From a checkpoint of a small transformer trained on Wikipedia: biases.
Each number is 128 + 24 x the weight over its row's rms, rounded and kept within 0 to 255. Layers, rows and columns count from 0. Numbers have three digits each. The size before them is the row's rms in percent of the matrix's.

# layer 2 attention key, 768x512, rms 0.0299, rows 313-355, columns 0-63
087:087141089142158120132129130160161139107117114130152088147117139108122114119149137123119116166131099165122115126162137140136120131164135097063131114113131110123163120097173153145104140119106088
089:151151116089169124132106114175129140150148138125101127151113139138116095114135120129135147114132185116167147153169106150113096107176072117142083137059135119089100141090157136094121113135142115
086:133146118081144104151155117120111120154123117122145156138159108108156128161120147168109058166127115123108164087115113141158080102130146093153144161094109122144085157136096077101077112148105123
088:132131143107129081143115133126136124162123132091130125151114145122148098150085162117088113096119155109127123160126131143146129101142122162141117117100114130118110122126120163124142133149111108
092:148160118132140163146126145116165093152100072103108118135153129122088138129128102124101090142097102117133123152123127126116121195113135102146124138125147172153147112130110106168138180153089168
089:138106084104093127126103138145115151161119150088119134141091117147083143128093180108135154171132133101109111137108111083094135176121082113130139142114167111147138097055185151106161126181130159
090:133088164136129180130126118117147112066095127159140098135133125144065126119129145146164140128133136137151121134127178124148138125138103114130128114136157118113143144129122112140092095153067138
084:159133169157093128144139139091183117120120106071114112143134138126110149144142067130167123122119125130145147140135138134169149123130150107129139096145072126087107135110141117141145165120160152
084:125137146151107097155146154107174138119116140093113135137109144130094134147106138112101144139139168104099173118121148143086097162135129139133140146128107109165173104145112115124135082136133069
097:109115094126117113116126140091141148165124114112155095155096155121110154158105163122175079124114097090140115154186134142145113129151147127170150123119145162116154142095144136114117137100098105
087:094153139123134144121154105134140163100157125135126154125198115111086093104096125105146114117134107140113150092152118130210154126162153156118093173115131109103159145134097171181145110136161117
083:122130118137155131113157147122139138200149126163095133136144128114148071135098110118143136155140159164114091143147116128125081135116139104128113133179110101120104116128135098105131105153128086
080:113172121125097153141169114137103106112151162147150092112128140147157128137138149143100124108146133152127101125135090175126108169097121163128121137171116107161122132061113121134113081090115131
086:142110147147125083105117118080128141137135144142098108104097107105145129108110173142119122173113122177141105161157138139094079106167117161134125098118136167138133112055159132106096128155098125
085:147160174119165174109149122111136131094154114102118136091140132138137148128145133134139160147093104157131135086092127128132173147126179149162095177171117140144156110129109186065139187134139139
090:108129141150126105119144156143149086126147176077139155152142113137102100163117121102120160149129112165160127131123117141133129150102156122107104123158134046133119126135093108097155112058145148
086:138103140143156135164126151140077091133136110121133120111081118158142151134108150120099139141147090131132116098131118137095103138072119128111160120152089089141148098119130150146125098102089142
089:124157087139159171123151097110124171192109097136136139174156175151124141120105118122119121138120133142133172130105106153139145115117131112130083116131141134160122133152163106144091123089136143
086:123085168107089116141108159179112110145087114117125121127093109087151131103166156154176145098122109116151116063113150121176139129141108128137113134144167141143174107149088148095154082133162160
084:092138136129102176143120141161120122101148113138149180117099105130126145095111131089132129155165161143107140140133154085096108101087103112130086130120109117087107116149091117204150106135125161
086:146151127139151133149140149125130151107127138135121126113082135136117130150117133178090173144134158163135161168175154140143083135119159098153107113118133121140127096162149156074130145150124123
080:163109133148149138152137123074125130148120105116092158152124119119138146104148105122133146099119175163046154118148113127131141145121098115124120119086159124148133145114135129109146128112132152
086:117141161111127162115117137136136108099085155128123075144149103130140167175120119120102113136171130157122107125132130132140106170152145142116117126121144152110123093136139133174126148166149095
090:088095133116136112118101151123145175132161126104139162107160119126146151107141127134087105136118136167131119145144103122116090161129094156145156128134089169119084077174129124158156166119141125
086:148155147132147118126152097122132119141164153136124104144112116160115128163137089136108089093172122141128141124106085125149139088123133128110101159182162130129169136099123104125123142144143124
081:131165139135153101153129087064148182128122170158125147094159132124113121110159157129158160162142128171125094131115135131119122144121142120138105109135145146092139097168135095086137128112137141
080:144103101127089137091126134118115127111125146145128128143123109112095096127124109162072118108148100110142154155120157132143066109082117137125082154105086131109149110141139157072114146151147107
085:095122120147155135113161153101127155122125120147057164119110138136136129142139126106131120112123133137152118125134095094131149137098082103123093113122172105152097141122107123175127160139176134
087:094145157131127129125132137134105139089142107149124073128157091092130120117115151138139117153109117175105107120164145130157121128118149140162141134114101093083109125118128141148146126126154162
085:128131126168155096135175139120104135122165131101101091105146164126121070144161117123100126153113152114118126122129155161126111145137109114122139160124125114126132126144109065146152129164092164
086:134166176121102120121146118113141075139139138189155107132195131136095111096110130131177116089093122142127122131090111119154130170144110155153130134118126146139139113113184146101099162114159129
085:141112156135112119171142134173152094116144136125151122106174126105098093143127095148120132123162133147115133105106166093134133145123114127148131186157158126145120111112128135121144055141132118
086:089129103117123123108151150154107140138179123136093113147120081094106102152129159133122138149101140133097117149141117167173132087132174117125168139129120164122122135138155086133087158168089144
087:064138124091127144096124162141124119118156149128121136086106098137135122110130162134137138157091158156102123125133150190158097110100104140071154102151134110154121146162116111109135143114145136
083:118091118114139121156157164151095123064088159155085138111129080141144124145152134163139140139170127124155129152118112132136128148141123095139138134158146140161088151134105147095157142127110121
089:097126137114114124140106145137119147085110150129095144065146124117141176165153110154126156144113083156121174135073112113177128149167113169130170129173109106126133106108089098124124099142130130
098:153136135171084106143163125126115118097168094109126170156157104114142108139101118126087154105129147171118125164153161149100072082108157096114147089142106133154134127157135078102115127140125099
087:129115130093146122090125151176107146151117143113166120092133137076176137143144064139094142113127144118151100123088077090115149129132162139142163098132133121112125135164137139137112115154124122
085:164116140100121128142094146127102126131125133180154145164116086143114115106108165156138092153129131166107138128084101160124131110130099128110106173146108137128096112163136144134128161123146108
088:168129129138156134147101113125129079140086118138072198163119154164113170098109173133132121115111138104118150117151181097162110151117126091096097132095134108137083131180127105126125138121087109
087:085160147116097127134133154099128136126141159137173129102119131193092125112155125097123117152131130093146120101114137136181131138161138098070148175121114111156126160145147133128127147102096142
099:126133165123144169126110143154083121141120112109111135127108104095088136184152091093157133116149110135144150137089106108163167154113096118143068154135159132126108144124133137162135116119141165
081:133111155100181104161177147158125114138119134100122178096103099092127145162161096103088132142122128125147123167151115128120104137116103099106097127120102148087166134125136110181085164119143151
# layer 2 attention query, 768x512, rms 0.0298, rows 314-356, columns 0-63
088:115120153093126117110159142129126139158187092121102115113070131123105102124117094108119101113099121098167116151128143104144115112100117115129122142113148072055142152121139128095141079102151111
086:130085133118155130126174124146134146116134116111129103134181183144136148152091154136096102096111102141134158118151140131104074116166141049174147125103102121132105122176124121106106120178111123
089:166157121112107101175133153108085121140138115182133144161069123141110118117099148120086108098137164117151117178153154118100127080116148102158120142151127103109126112134091166125158120165181134
094:128153107147104145156101090093121103131181066135153154123159125079119119121151120108159129135089156108127118150128099154143139109155150124144127153127097178158138083129131123165157127130150128
089:129113108099117188075171169147134130115117129123119101162128140134130144163121133118107154144131101141120122130131108051153114161130119160166114130117157109140124140118160177103119123123111134
095:123107118119137113125110124113074102090104148133124135157098072143118087145177197132177123133105122136149088087116163127117110149162087126169157135154104106133114139103125107133113179110134152
086:152169109097139129134108091106158144132124119124110152141152148121135132083135082133116110130097111067110131159115127123157175098137171107122140091132126140147157144119161134117103122148122144
088:106142097131154152119084167087138171160107112157101127126126144171128139134128138114101132109135112136101105113130120125118163159140168134122116086131123114183150157153110120106137115129117107
095:068142154134111163129085153136125152114137041113138088131114135130101146151149169152129089117129120145142117141161128135137083147153109150111088168109098159090119111084149138154123096099133117
092:095095137122119141117121087128145160113124137160096152177126123144142079141143116117146124084118106133159143150158151130159147144087153150103115123069137113094103153130118106166125160118145095
093:113125154133159155119125164108147143152128089122073131144125118147188102134126103111146112134121147144161140114114120151162109121111151142107151136092116124110114119096095121123110128094084168
087:124113135128128124106150121192124085146143139141156127164163108079152134139161090112106121063093149133170107103141127140162118182152118140108112139145105120133108091083125148132149095111149121
088:125101105155130133163117157114099127145112115138124094111115099069115110128116166114130119146109122125093122113092140109143056142157126103117121108152122153112113085113111139105098138101109151
083:114130095151160157077146085125125129127166132139131107133112147151144129114143110094111097132099105126122120132070165118126122132132188113141112173142155096091123135139122126113149198143111111
087:114121128156131126148137126163103110120115177146166182128128135193136154103111143147103147124100124167138132126125094104158142154110163118098070111100160132095154157118129159108142082119156139
088:122130164112128119124130083117072126101121104126131155115111078144120141120121141126109144134118116157151129153130099135135110147107147117130111106108141097137127134132157105119135124124099164
091:124126126146103160140078136085168115164139119166137128140166151165160154097103166140176167150142106135094111136106131164134155147135152119102081115144096125117138090120134163158166112148132132
088:109094162129149100142129115083117136189102118059113131135127108094158108118116151163124119144115107103075138150162093133151127122133163136154147152117083105065158113170107147099121102147156103
080:123115124133133113101155145150126172107117083109175147117146105124112124112097092109115129108145115136178125175139167122110136125133122118109129132084114089146086091162123183150160116091133133
088:125099149149179122156116148133137099094093127128121128102128108110148131146162129149136111097073113145140112139088068094120129144136123156169142088122124117115147122098163135138134196135131121
082:127142163153139078134151090116066094109094109085093140137153140126096134117137121132158135147156126129128130105157141141110128113151139122117094107128111137160119142149133129130132145058121102
092:132169175090132118109139143114143139149112121154145142134124127124125153137150165117134128155184151116114125181092147130163131126166143127144129072083141118100107122159156114133133129135150101
092:120141116120162125099099120123080136106118090112107139132140118173122128157112106145142129154118097139097089133156094142096137170137102138125145125067141164150094115154115084142143132137176161
091:125147110122097147139125124171113128136149144155114095123172154096114102094100079126079134082139131119140123088138141148138140120096131103095123146151154072147094096105166109103116105150145081
088:149140133120118099083133124156093139079143181107098166116120137135079116109137109147128147124133126131131140157090124112056124145132163114136168108138179145125165116144167135129112117108123180
087:145123137089123114147140147137139132143150111165100107115163180111131090124124113118088130114137123150150108138125163105138102109103078119056108137108119142172142112154135159119136096106159137
090:113158145120122157109155113064129114109136138119128130117085117122157128098155131142136125173150128125143139104115149111138107093100096145108085095153137146171114158087126146100121099130180142
087:084166188144117153156100109157109105096128129103108068156162077076132130132081148124112095166163120122133102140187122135137136163103129125147116149142113125114090125132107146141124104109143146
091:177122128146106105175073137097142141136140144109140155118153101125129109154162115140178077157075097077152177149121115159144152137140142104165180141154106119123155101155121089137165115152146156
088:102127172112131112102145118134138106122124141126159146146150100112084130135126084142130149112092110138107104098100086131158171148133130130153127064157154131127180090111148126141096108098096105
085:135113103165127155141115126123137134113170174142124114126130138124165112139090088136111153119131138133123133172169166116138099102124130134182143172111129112119108147169160095099160150157117120
091:096144137118121087199132134123096142116180139097059147119119123141131123149131120147122072145068143174058140118154121119165115074167109163107115140141116167143108108153143122173131130118143140
094:111113115100126135157108177159161095136176106130092119147136121098157104154131119121116124156102128156132119134127120116100085156127121133128132103107150154156122133131140133142161112114116141
084:122116151142169118181155115200106137107092106148142145072155119137140098141134131118116127161143185157115126106156144139117138135104151091128130122157109133147133106110133141113069144119152132
089:175149135150088127121082154138121142144112159109139150134140121113125124135096126106123137183149105151197171133139126091095109151142066123159115192146125118112099150105123114118141148126130124
097:115137149068107103116151161102123177175124150107085131091195116144143120188164095119108156092146125143144108141144133146145095139130168117134135073132109155176089122145155142122110138112173123
086:133145129129108123093138154150162123188139121132127145087157121079148110094124162123154150137117128124118125131106137107103128075119114134131138102143175101123133086131132116161124134098114121
086:113104114076081146184090132127184142171147157102128107143131122133105135180129118153173129119142141098115103102072124128137145090093100126121114109111106120120102132120106130120113130093142067
092:175112126140130088159127145100180135086162078114104152133130102171117122098138195153140115133079158108147109113119134135135131154121159118121095120127118108121080063149162137093123120146148155
087:098151141126109130147129065146170165145121110152100102111118099128110147118159131156150091157111124120120137118145145088154161111152136168117147115149151154123160094113148096139109104140123121
101:137140104123135118123120105135132108094149138134147179175146125133086172133118132137081115138128122085095146191112139130133147141110118139143127105163119107141118167129083100102164104100150152
087:148080174101145116153116156137126096113120174078182192091075082141090108142141113108113152091123123085129160143156109114099132157167115096113156133117137133100100115113152124128110142169127173
092:096120157145138149134096124106131166154145130116125113140107098152142135131103134099133147118134103150126142147108145130158200182131100162105127128157115135162181135098101128087155130146100154
# layer 2 attention value, 768x512, rms 0.0264, rows 256-319, columns 0-63
087:110122133143133110115146130126129117131139105109165115118121108116136146097135128129143137121121111056113147105152140116139115140189106161091115114133127125099091104169097082141125116161149126
087:167104080141178165114120102117163134144151133128105157146135159141129099101134142118134147129104155117191118130180093103142152170135132124091126116099134135121147169100140102094137166153125077
083:117094124171139133088139120145119127110151140112131148104151124098103115143122122110110127112106091146144152136088110131107139119157109149130149130159091138143164113125154130112137104114144144
087:128144124095109098121142097103106118127127107150079141122095114118161145172086133118139147125103171135152104102179104132114100144130128133120154150133115116174104133097137120115089173134108102
086:099140138151116092110170137141137175126119154098100073079096134098117135144147123142125095112126142111184127137118128148128085091147154087098113184128137131085081122126134107124154099070164172
083:132118143106125149150110116090069161104157161147142140128143140120120081134123119098121127140133108111132133139101171101097137153156133128116091131138169136154143147173130107114145127103194191
090:093145138092100131088110120101144160147165115126122144130123135101102151162160163146135149129080118100106130128129060153081131122107129128124116166127166167079108107081128176098132134103225160
084:146118151139129127116142085119118104153145147106136072114116103167136124123158126103066135087126142135106125122135087144092121116097120129118129106110106129141121157120125152141127164179159148
083:092138128147120154121125095140144113040128118133111120134149112142118110129114114142147085133125140151179153145133154132145134111111142102141113124068152126110103119104116147136168102142133165
086:122110153162097137175111113124127127099128119095103129154152090160155127136099157114160157135099143093130132113141109166116098119098116098144112150111164095097138107126107151162150151096129129
082:154084106134110110123149148139150096151113158101125134152161141158162121110179112080100139102138085127132162087152139164153168107127143164104146134129101140143165141111135133148130130104114074
081:166117130112114108103097096141142139126126141174155135107138086115099140158120150162151141112119147095138113135153144130137101130130126157134127150149109110110132143113095116169153098146129118
087:126109063132122166144109156117110177144122145121153180082142133125120110106153146109109161126110137132108119138109104120100183098116136110117112115145129141154133130124124162134102108142107150
083:128138101152142145142142116147095147097091146153143117095185142143129136147132108154144150158144102109125120131125080121103120129159099142118130150123150154135095123087125106136173145106102175
086:104150130086124138101147125157107133122137095121145129150146084131141117098124121189129142105135099128130158122144128128122141124142134082170142090110085145128145120140127104142153155117070144
085:152171131102155125118157096183124157166138123139152146177123146125140126127144137146139127085122124139117157093105155179183176147104107150151142153076130127127143120134173122133158122115094150
082:124115123156094110111160129162132124164152146166157111132109138129106122145126161128119102104166093104115103121151132158113113126114103177139135121105101131128103129133143091118141130166149114
084:118123113118106102149146150128092117112152153151127098104145169175122088172139101153115138130136141090136078109130135091135083113134141139146110138106160172145144168098125094142108144161119187
080:170159150149117098133153126126119110184077132153099133138159160181108133122103123148162142113113114158064104142172160116127144116118127156143129116120116126093134094112159117157125138111133128
087:153139144142122117136153104153106105137165112115112137124125126121122138150151100170143130157118137168158126130158162128119101129158072174092123148128112100157064135135106123090168129102118085
083:183120120135110134138137125170121163132105110163132190128114144110160141138125135106137147056124152088121133155099109136149104125111087122115133127127164146110114118130119137120087106139109119
086:089171112134151162117149121116100142184152146134146133112141076126135109163122116131127139105162099152147093166124147144125134122083166103084152113155094038129134154127146135166155162126087096
088:144117125126131107069144152134122115137113119097111165166129145135155119104157125155140092120142103110144142158135119141148154117120090133163080121141156165121166114137150154159115034089153147
087:113157150142114104124139156152154118104124133118141142135111140126143154090155117141147077154164134148117180102106145132183088148123128104139102091152148221145094156164115100115141189151079087
085:135166148131144112146142073172142134135153086110134151136145139126105087153119110187124071119127154121101165132124119128145157117155139145125137085162118104124140105128101145180139105109124159
085:117125145120114143113157189105126139125110127136131140114173135127096099147117140120113101094121162098133106141136131108107131154179110107174125152097152137106136126138127111127134135149094139
085:109150134141158145115124088120116139134113129137140085157139175127132140129120167095089177127116094113121148132167137148124103097130115103142132127103166114147104146133113112170103113073131133
085:103097132147158165112103094101137099145152100138103161119101108090096127103111095133140156104163136116137122079108162137120128114098133141120159092146114139141153166095115082096134154151137124
084:151132151117124082127132108161137104132143131122121100114123140125126127142110090114125160145122064112112111112123109111109125099148157112153167163104151104163163118135156130124100120166172125
081:120087088140171164128090116147200134126171157140128131159161136130153136114173150133094090112151091125118109114139131130150129129135134143138147151119108092139174123094142129128109147109123127
088:140129114160111121115085112148135088086121098112168107157159138103160140127102147129118163108145127145151105125088177170080150114139155083107156104139142140117110199135097146121134121108097110
085:088124101167124157141082138119124098128109118119121148111114112121125138078120162147113160120101126140131162127130112096138095113130113121097109146130173153127119107112126112126152101181138096
085:161147128156103131144107139140115163145136125125083151151184116117177108126127099107122112131127095148085098103117147073101154129157158172101070150129108114143126144124154113163123114199140138
090:126127111126178179099112165142092095149121125135147120116139094164110089112117130119133125130124156169136105141110096123152126157124131131129116117182130142169155096111136121187146140095094126
087:129178107116119139099171102143134132179094109098121165060172052112159161142133100095114125137110141147108127115123153125121103112094102139095101139123107089136170145123161125156090122140125090
085:084125089111098082124187147127138087082128151102118180135099127145105118148113153075116159140104107117114127121122162160138115106108121105143117114127145116073131141132123159171141129144129095
080:142159154158169113130126170160119151150115154087164131141094080124185146126130142076131118121148125113129117155160131105126110119144167100138095134160095133143108137171112091130117168137178160
084:130133142123169110173142120129107155124102130119120134120156191116152138131122119135130106157142065135136156092161151096127076117127128072123128152100154102137094085112111132135203142054151106
085:099126134198171135084153114175164107157149136130123112107078136161118138150116110113143114136086100122114131132093146146107143088127117123134134108103148176132163121154103105084138130118116103
082:097115137122102146113159136108138106128103096143155127134094115119167094153143158140143130133079122141137179123122091141128095111159137126157093107074129144092111136132137115147182139107091089
086:147163113114136150132156099151162112131171118121067076133145140137156130164099119100118126113098114104134141145159158113120150146133112124116119159148152095142112131134156143130108136145134170
089:127118100122138101135156132109170126129174097138154128133137139145149112184095116149119124144159125134119190167129118156128139184074141156120145146139135096136100134136107094146145124142095126
085:170114149161115087144101138136139135176142157112109119105133125174079109105108181138126136167093128124133169094092142128119095167094156131136092094134140169092141109107130103126128148160117112
085:103117157114158123155133081172137158183142127107107119088124131113115169165117160141091114116143150176135171120132120148116136121124105133134101102132111134092094144150081085155146115131099142
085:158149128122127126116153136106128127108111118132096120118123126118101124132133165122125086109151133131085127112124121133133141066099087108112128126122218096147108150131132139121143134137166121
084:099126113139204096135155133076109119088193172143134119095134085091098115133123179101120122133134137135100116126129112134146147120119098176110137082144114162185155133139129150122139117135092144
083:092134146112170128096116125126104133159126148121101158102162102143147127114140121130126135164123124101129142165150143087145181137098100110123101154129108078088160093144108176101126153138097132
084:155114098159138111152175099144126128104118110102106154119132137154114138116106149129136155125153059154150145083153128094126147138149088141127077110150154133152128133139103144139142142167125143
086:124153163109128133122087132150161153121136109144149142119099121124181097132128120103150090120151119148102140123141136167133113136108140133136061143170102099128187093088140108139128132151153121
081:110162114113083136100159142156113130098131113131145092116126163112066106082101150126085129124143140107133176126151108105096162146149151110150093154178107118129115133123161124099157161137078106
090:153120117155131089148116079145117150126167120108130110156122130133128149102110088167112122120130124146116127140123139152125108113136113138110093117139142144105109133135095146123107142112145078
088:117143154115134112102122093151089100133133116161139086108115122117092097134100104121185091134092158092110168136130151122110121159127122108136134142088154121123130119115136109129142096109102119
083:174150127122120134121176100122140108127150103122110152137144137178133105122127148141108114136133138134135124142122136112109138118131110114127132155107088113107082105140154104107112126111142150
086:132104090130143106090148146164136092152096122122151126131118089113139153085166131126131121124094091105083119153091138107128112102113111136132117152131125133135163123090089106091106098073138138
086:110108154131133140079118099143156163125140136128117098097106125085117147109119097129138082102090130141180130090118123157140135149131091136105125125116102123149101157135157123164100139175105122
085:152163162136128145139182112133102104124093176150116110139106136101141141133127115125122150142134110119142104147124114121126139142113173088133146138144129141136147114122130175100126095148171149
088:145134139124172115135112102159140116148138133131114141121113107093111096138126144120122148082140134113126102105120137164121102122136152098130115112118113098135167132163084113132135142095129113
088:173096098141077131091122167125118084148140118194174159154092178123128109104142138106143125133115134109132120125138126117121123071104133128115093125162109161095130095127168105140111133113113095
086:129137139129111127137138099149141163130118084074139084119164114173130154159155069165116151106145159118137123116086124094157125136119129110122136115141120151102122089152143128166145107131096138
083:168107119121158058110090121123144142179111172150096089160135143128121116113092156138117145129183106126108138144126131147099128175122109133127115119146119131117132136100149140082153127144124112
085:128152148109111126126120135120116096155083113140137082109125174128133182079131138098109111109154129116096124144138120153168150105143117147140131170127120123151118126122140123100096150110090111
085:096104116139135126122135168102147110093142115171097128108111176154157135121130117147121146109128124116115133118154118095144135124130122166107111102133191163107122144124128107110128159140147111
080:091109158101084131094159114081146158151117113131126104114136117136097115105126132149131160140140120107138136105129138151120151142109159114216126129150166114132147123140146113108170148102137108
081:129124107147205133140140171110115115130144095116139150133100108168133130094154131115082123123115117143137125186140133112136128131104151130132074122152102128135103086119143186107090169121149103
# layer 2 attention output (transposed), 768x512, rms 0.0356, rows 256-319, columns 0-63
096:118130093137092155162130150110129128152125174120102127122158139118099142107121126104126121137148161152113107170126139113133167103030108076145122121149156111148156132112137116118076139089139111
096:095124169088131114120142153156103113156112110154125112088154094134110144155106124123133120113134118122132161116086146157146111114107127133158113138133107114108116096152138143155089077085114177
091:126147124095140138159103138094134102158128122150159144161091168132153114125158131140154143148139143146109120145146151142169096139104147076137127142109155120128096103134088126135094143150121121
095:188126147147125145129114143150146126119116151098169123113127121130130118151143089116123110142158109126158188167069136136154142127095160138113158108142109154114173128141123140136132107128092133
096:125125099111136149150086092141179108125110139149137188183150122174107132135112117092106122128122118116082134123138119124088173151119135168144171096123117133163130116124170155111081151144111097
101:106113117139168105099148150133133121162131127151122124100180116121121140144127145142125120119144150122153079083126099168154121137103153155115146128170145126111122145074105126139180108123110078
098:165109135094144089143155153162092119179123142140143139133148111121127110124095115122116087151138147094175134141139161099149126113152144150166126119111111113160154165134155098126121098127055114
087:127115098136136139122113168130103105133101155130073158109121132120131165137110117110143102153149159090139111120131176109152120103141104142138123142174136117091117114148088135113103100099112143
090:162108132114149168149116152106097134215123118124147145130102154128128147133145170107110128080113112134095115170115131121107093148124128144088151144115111096117126127132127111091090125077107089
094:095131082104155109078134121121116125166116140140147108107121165093147139109111111108099141140112136148101107142132123144088123132128104132077148087189145177119168165154138115091131125128105136
085:089171132100166168129142098136096177081125125156078097084111094096108114114110124104163133129104170111138119103111140122154131151139118082113122095163099141135096145160142148088128150152144133
091:112145100160145149155148134162103119140161142126127088147116136164182136126128133094121149126116080112138150091120103137130123132108133134116129109091160145163090150154163137108096135104148098
097:135120178138141141095161118144160092135117154119087085131119160129112141158106140137138068142136128155147130146146141123161108143116169142094111140102155097120143127150143144099156119127146104
093:130132133094111142136141115138122116131153108156140155169095153082113149121149126107122113101114143141151093122157166131139147105116141108124137125146126113132159138158121092108101127127162080
095:122128123154100111139076135117092168126138161172101144129125137113163130123119143105138117114127124129177105110095098121156133123107138126142138156132127123166114125116154167070105131165157128
093:129117123141122144161099139111144103135109126162110112086157101119150107108175109130125115164113132083105095149133071115081144117134137118128117103178124157133155166122093143117159097151145134
092:161141122145151149137115157123108155086121155078130145099186151136115151097149100074143130176126118132152160124147168097146139121182121083172110165127127135112142159148143163117123106116116194
095:128154111128152150124111113145163129116112131140147154151120122108147175131131168121126119132122131156117140176121127140133147140108140121143159120122105131106098083108125109126160119095097112
096:107053103109115154124147146130102110093156100088150115121088109122144158106131118095121122189163136109163153139116121150128132128134106128126139155134165123164106144160119114141150117115124098
096:124116133124112171095087142118100130110089160096128135107121171120132146112114149131124121128114142110089132163095125158176107118087177123157110135107152135088146106068141101157129122154115181
094:067129117137133142123074146139121096153190128113126092125145120153142077135119126136115125143146126112153141103113155132116155116156124109162132107161098128159123124104139100123150145121174159
096:161078103092112125132108110113141126106089073146145148104090174140146134132133087133131076124094180128113144085113151125129127128122102136122126140144153177129165147112107154123126101136110146
086:088134091080124162159123135155130128127124132138143124093105123124108127171125138141165168137107132153095138116142128125105125138133124167099162185115110126142122139135140132103142155146109121
094:122108092096106154118093112131131127117100110099123121116139144107115109157114117167121164123115096113105141135146133136103173129125117158146134137112102071133187142121158151125117092089114153
106:122110114172161139099150170123133112128132133134107063127149115180122151116133162095112149148155133122149085173139102133147145137099102135158101140098137142153109167151151099102093151098133096
104:169138149109125116116131091171132161139116152138128126104122132141150149118127148143105154148111103097138141130147114134127131104123152116127143088158117120146136133109127142077128103116131099
097:119111134127115114119126163134127127161143125107106117155140096162124123126128111135117083108123146120124120122089121118137130126139163129132122132142083107123167131145146128125148108180112095
089:144156100115113128145147117146147130135109128132133109140146126133162144139124126107132082110066100139116123160119128107117144141140131132133109150120102152138109072166111176162145109121140120
096:127120104139140167103112143135093165165151157127092142127089160112177156107151156132125070145111134168179130132107170144149087126076137131136082132126112149108109143114145125111152131116154133
090:124152166131120121144171089149093089121117108099161138125109126111108134134100134136114151103102182117155153124122146137127146147099148120125142147130172180144121110167138096121136141149131099
097:122170150146109135132126178110109150142114134105101162108100137144101103126168123110165118124117072170111157114178113134127118140152115161128098168074090106113152138150100119146116164109132120
092:129139144139120137099138085127131094151147105149159103162126117127112147115090119091170100109148136137115120139148119162126123122128076132121154140142129095104121122135096122145104153076104149
102:102117145138145125154136081114106104115113132128190114158108108142110117152151115132132146108141153117130130122125102216131140146114116083108161081105136154117122116087062121117143123102115114
098:101093126108116114144150139116125145115140118104133147142109142136148134108143121116138133129169104084131113142132129145149119106118132119137174124100102129113122131171153173073124100140136167
093:124129132147117118197099138076135128113118172130165108180076174124119082147113157131156145127127078103172144165112142122150127121145187133143176112173139144119092143199104142099123148107110121
098:138138153181147121126104124127099134150128117173137121115159125111126152093144123163153097081165177109127128164131100092078114153089140125119141146142118149124159162117139136147096145117150136
090:099128121137069125136136089077124111134112128152095121148171140140069137134091136107139111144127105131102171112054119152121138098142097150109141099103161115112134134068121114132123085123078105
086:134124106142085157094128152139131115141110118153136126155083119146129133142150148137105141112108139129128126112119130155134121138144131167138110125114103136122158124123113147143090123133129147
103:130160096098135123137132140115114131095120127105144123176201156128135088134158147143153137156164129125134136102148135128187117149090114113122163118142110137115136159104169124165148134139136113
100:100199112095112073130134107141132178136152130140118150144097141211101131129132118099202091119188108147138100123116117158132161123122135124116124140172112129104168092118139124130103137109110127
105:136128124107133138119136159123103153096099134150163165130126127151113158110116152182125117078116123178112135114097112105146082143127181121133122104105106142148135136133116112127133113088115128
093:143114117135120134088084149167104137098078144119103154152156126133128160082124127129150119128094097158126118083103127106096107084167113075108151121112140168138155128113154117113148123156133142
099:098097118140108139113134130136121127108126088121159159106136148113153140152125080116118104093152136113109091153136125124091112102153111103154153120122116112133130166109137150093128151086137138
099:122114083140133130108127161072111119122124089135143123176142129140135090106109094080116109149154122088127083156115139101140134140141142137148123155150140130168138101140164139128134133118180100
088:079105162144104158094095139147138124157138151136144088138148109120137157114130121098114191150114161164137116129106126109116066138143139146156112138121107150115132144130105108142120177080131124
096:136123047107109125157132094143131104138104114141124108130132170199142113114155056140154144140123106125146132120124162122118128192123156130153135193130189129070115131114139089134161146110150133
098:110113102117138130102169157148138122119132130141109131113147162140117131141103140132151100106124095117157131099102089128119090111155118145143182086131135160122135160094137126163118104142104161
095:114137131090100113115100161117104118170147122153153100116154111142122113109133112095111114163111214103114135145104100153105128112113128107164153102135104141107131153169143117150143114101074145
101:100142102164119187125132130107100131148100099130129112132127128124116152110116139155121142098118115126153157152088113126097144108136156103151176143115159178155112149148124169075152149155093116
091:131128135137170164146157106100116096144115140125130131113168090164166141137129069086153122125115139119158114123100138127160070142162136157141138107144151134122103118153115139143096099111152089
093:102146162124115175116100159144151104143106129138149161104138139152140132137170136152106127109107104166092118151134118085099120135128139125130156152106141091175127086083143095144165175134145141
096:110096131088127131152140122185125135141153172117098126110114121154159141113125174141118165120143101109146121134109086105117141095149120138137141135172128152141105108161142146109089138162155159
087:136084129111120118156077134142103153145085125155130088110119115109118157133102082132124150091138121120137121111163075164141129134141174113148116091159165127153127131090111155142167132127153122
093:108148131132133142129125090114124140108105165152117124107164163140118127099112127129141157148171161154166140088130142171154199091124105108104099095147154111143078129131134138116131154155096105
091:161152111112117133144121162163165078127165096118123127149129141159106091129147167162128161187149138102099135171101097124116124112135145117162128114155093140085156115121139126104123132069114158
097:124113116113151104111103121169140106111170092122123093100175127132122077118143132126123097120121129125132158123111111110123150132117122139114146116107115132140110133133134106132161142113070095
098:121136123157108115134136154127126114092107123117153110143163159140124138111126147128133083154147143105116146136108102126128156136130131152125145127098128144091092176100143099169138136163130157
101:099169147065150176132126114141125167131122123081109119137151119100134157145084061179138159116157099147107139144158150133136098162168092137124140145138178115169138141168105131108165090122184135
101:172145153102120158144103121110116110150123145163138153150117145107147096117088185097147133158120128106121167103170141108088135099154162100137144113118124127140140150110093108122138120161117112
100:099143143084130205138174098124110097106147132133151131090169100111133120144152086118120149112107179129150142098142115092154140116118147113148136077162135126121179117153155130164126126148146081
095:111117106165149139112094132122148142089150137142118138132081089106119117150114147124117132158132121148130129108109140092129101151104101108116124108130079141118140134125155115160087117140149105
098:160153115127128109136130057164123165145122141120128147107155081073130149163098088134118105138143137173140142117098137176127113106120127061115129185156122128110107100122145156128094111104102156
094:130126117137166124166141183132125129120130117154164146110131134128158137150140132124115121141111139122119126144117108099149161145160136098093123096126132144131129146119127147130121124126091160
090:108135155106076161085132086139153124141152118110110119118141190114118153130113126143139103131156176149109121080115148172114108122165109124130157125109157117104187131108078123118150124148116161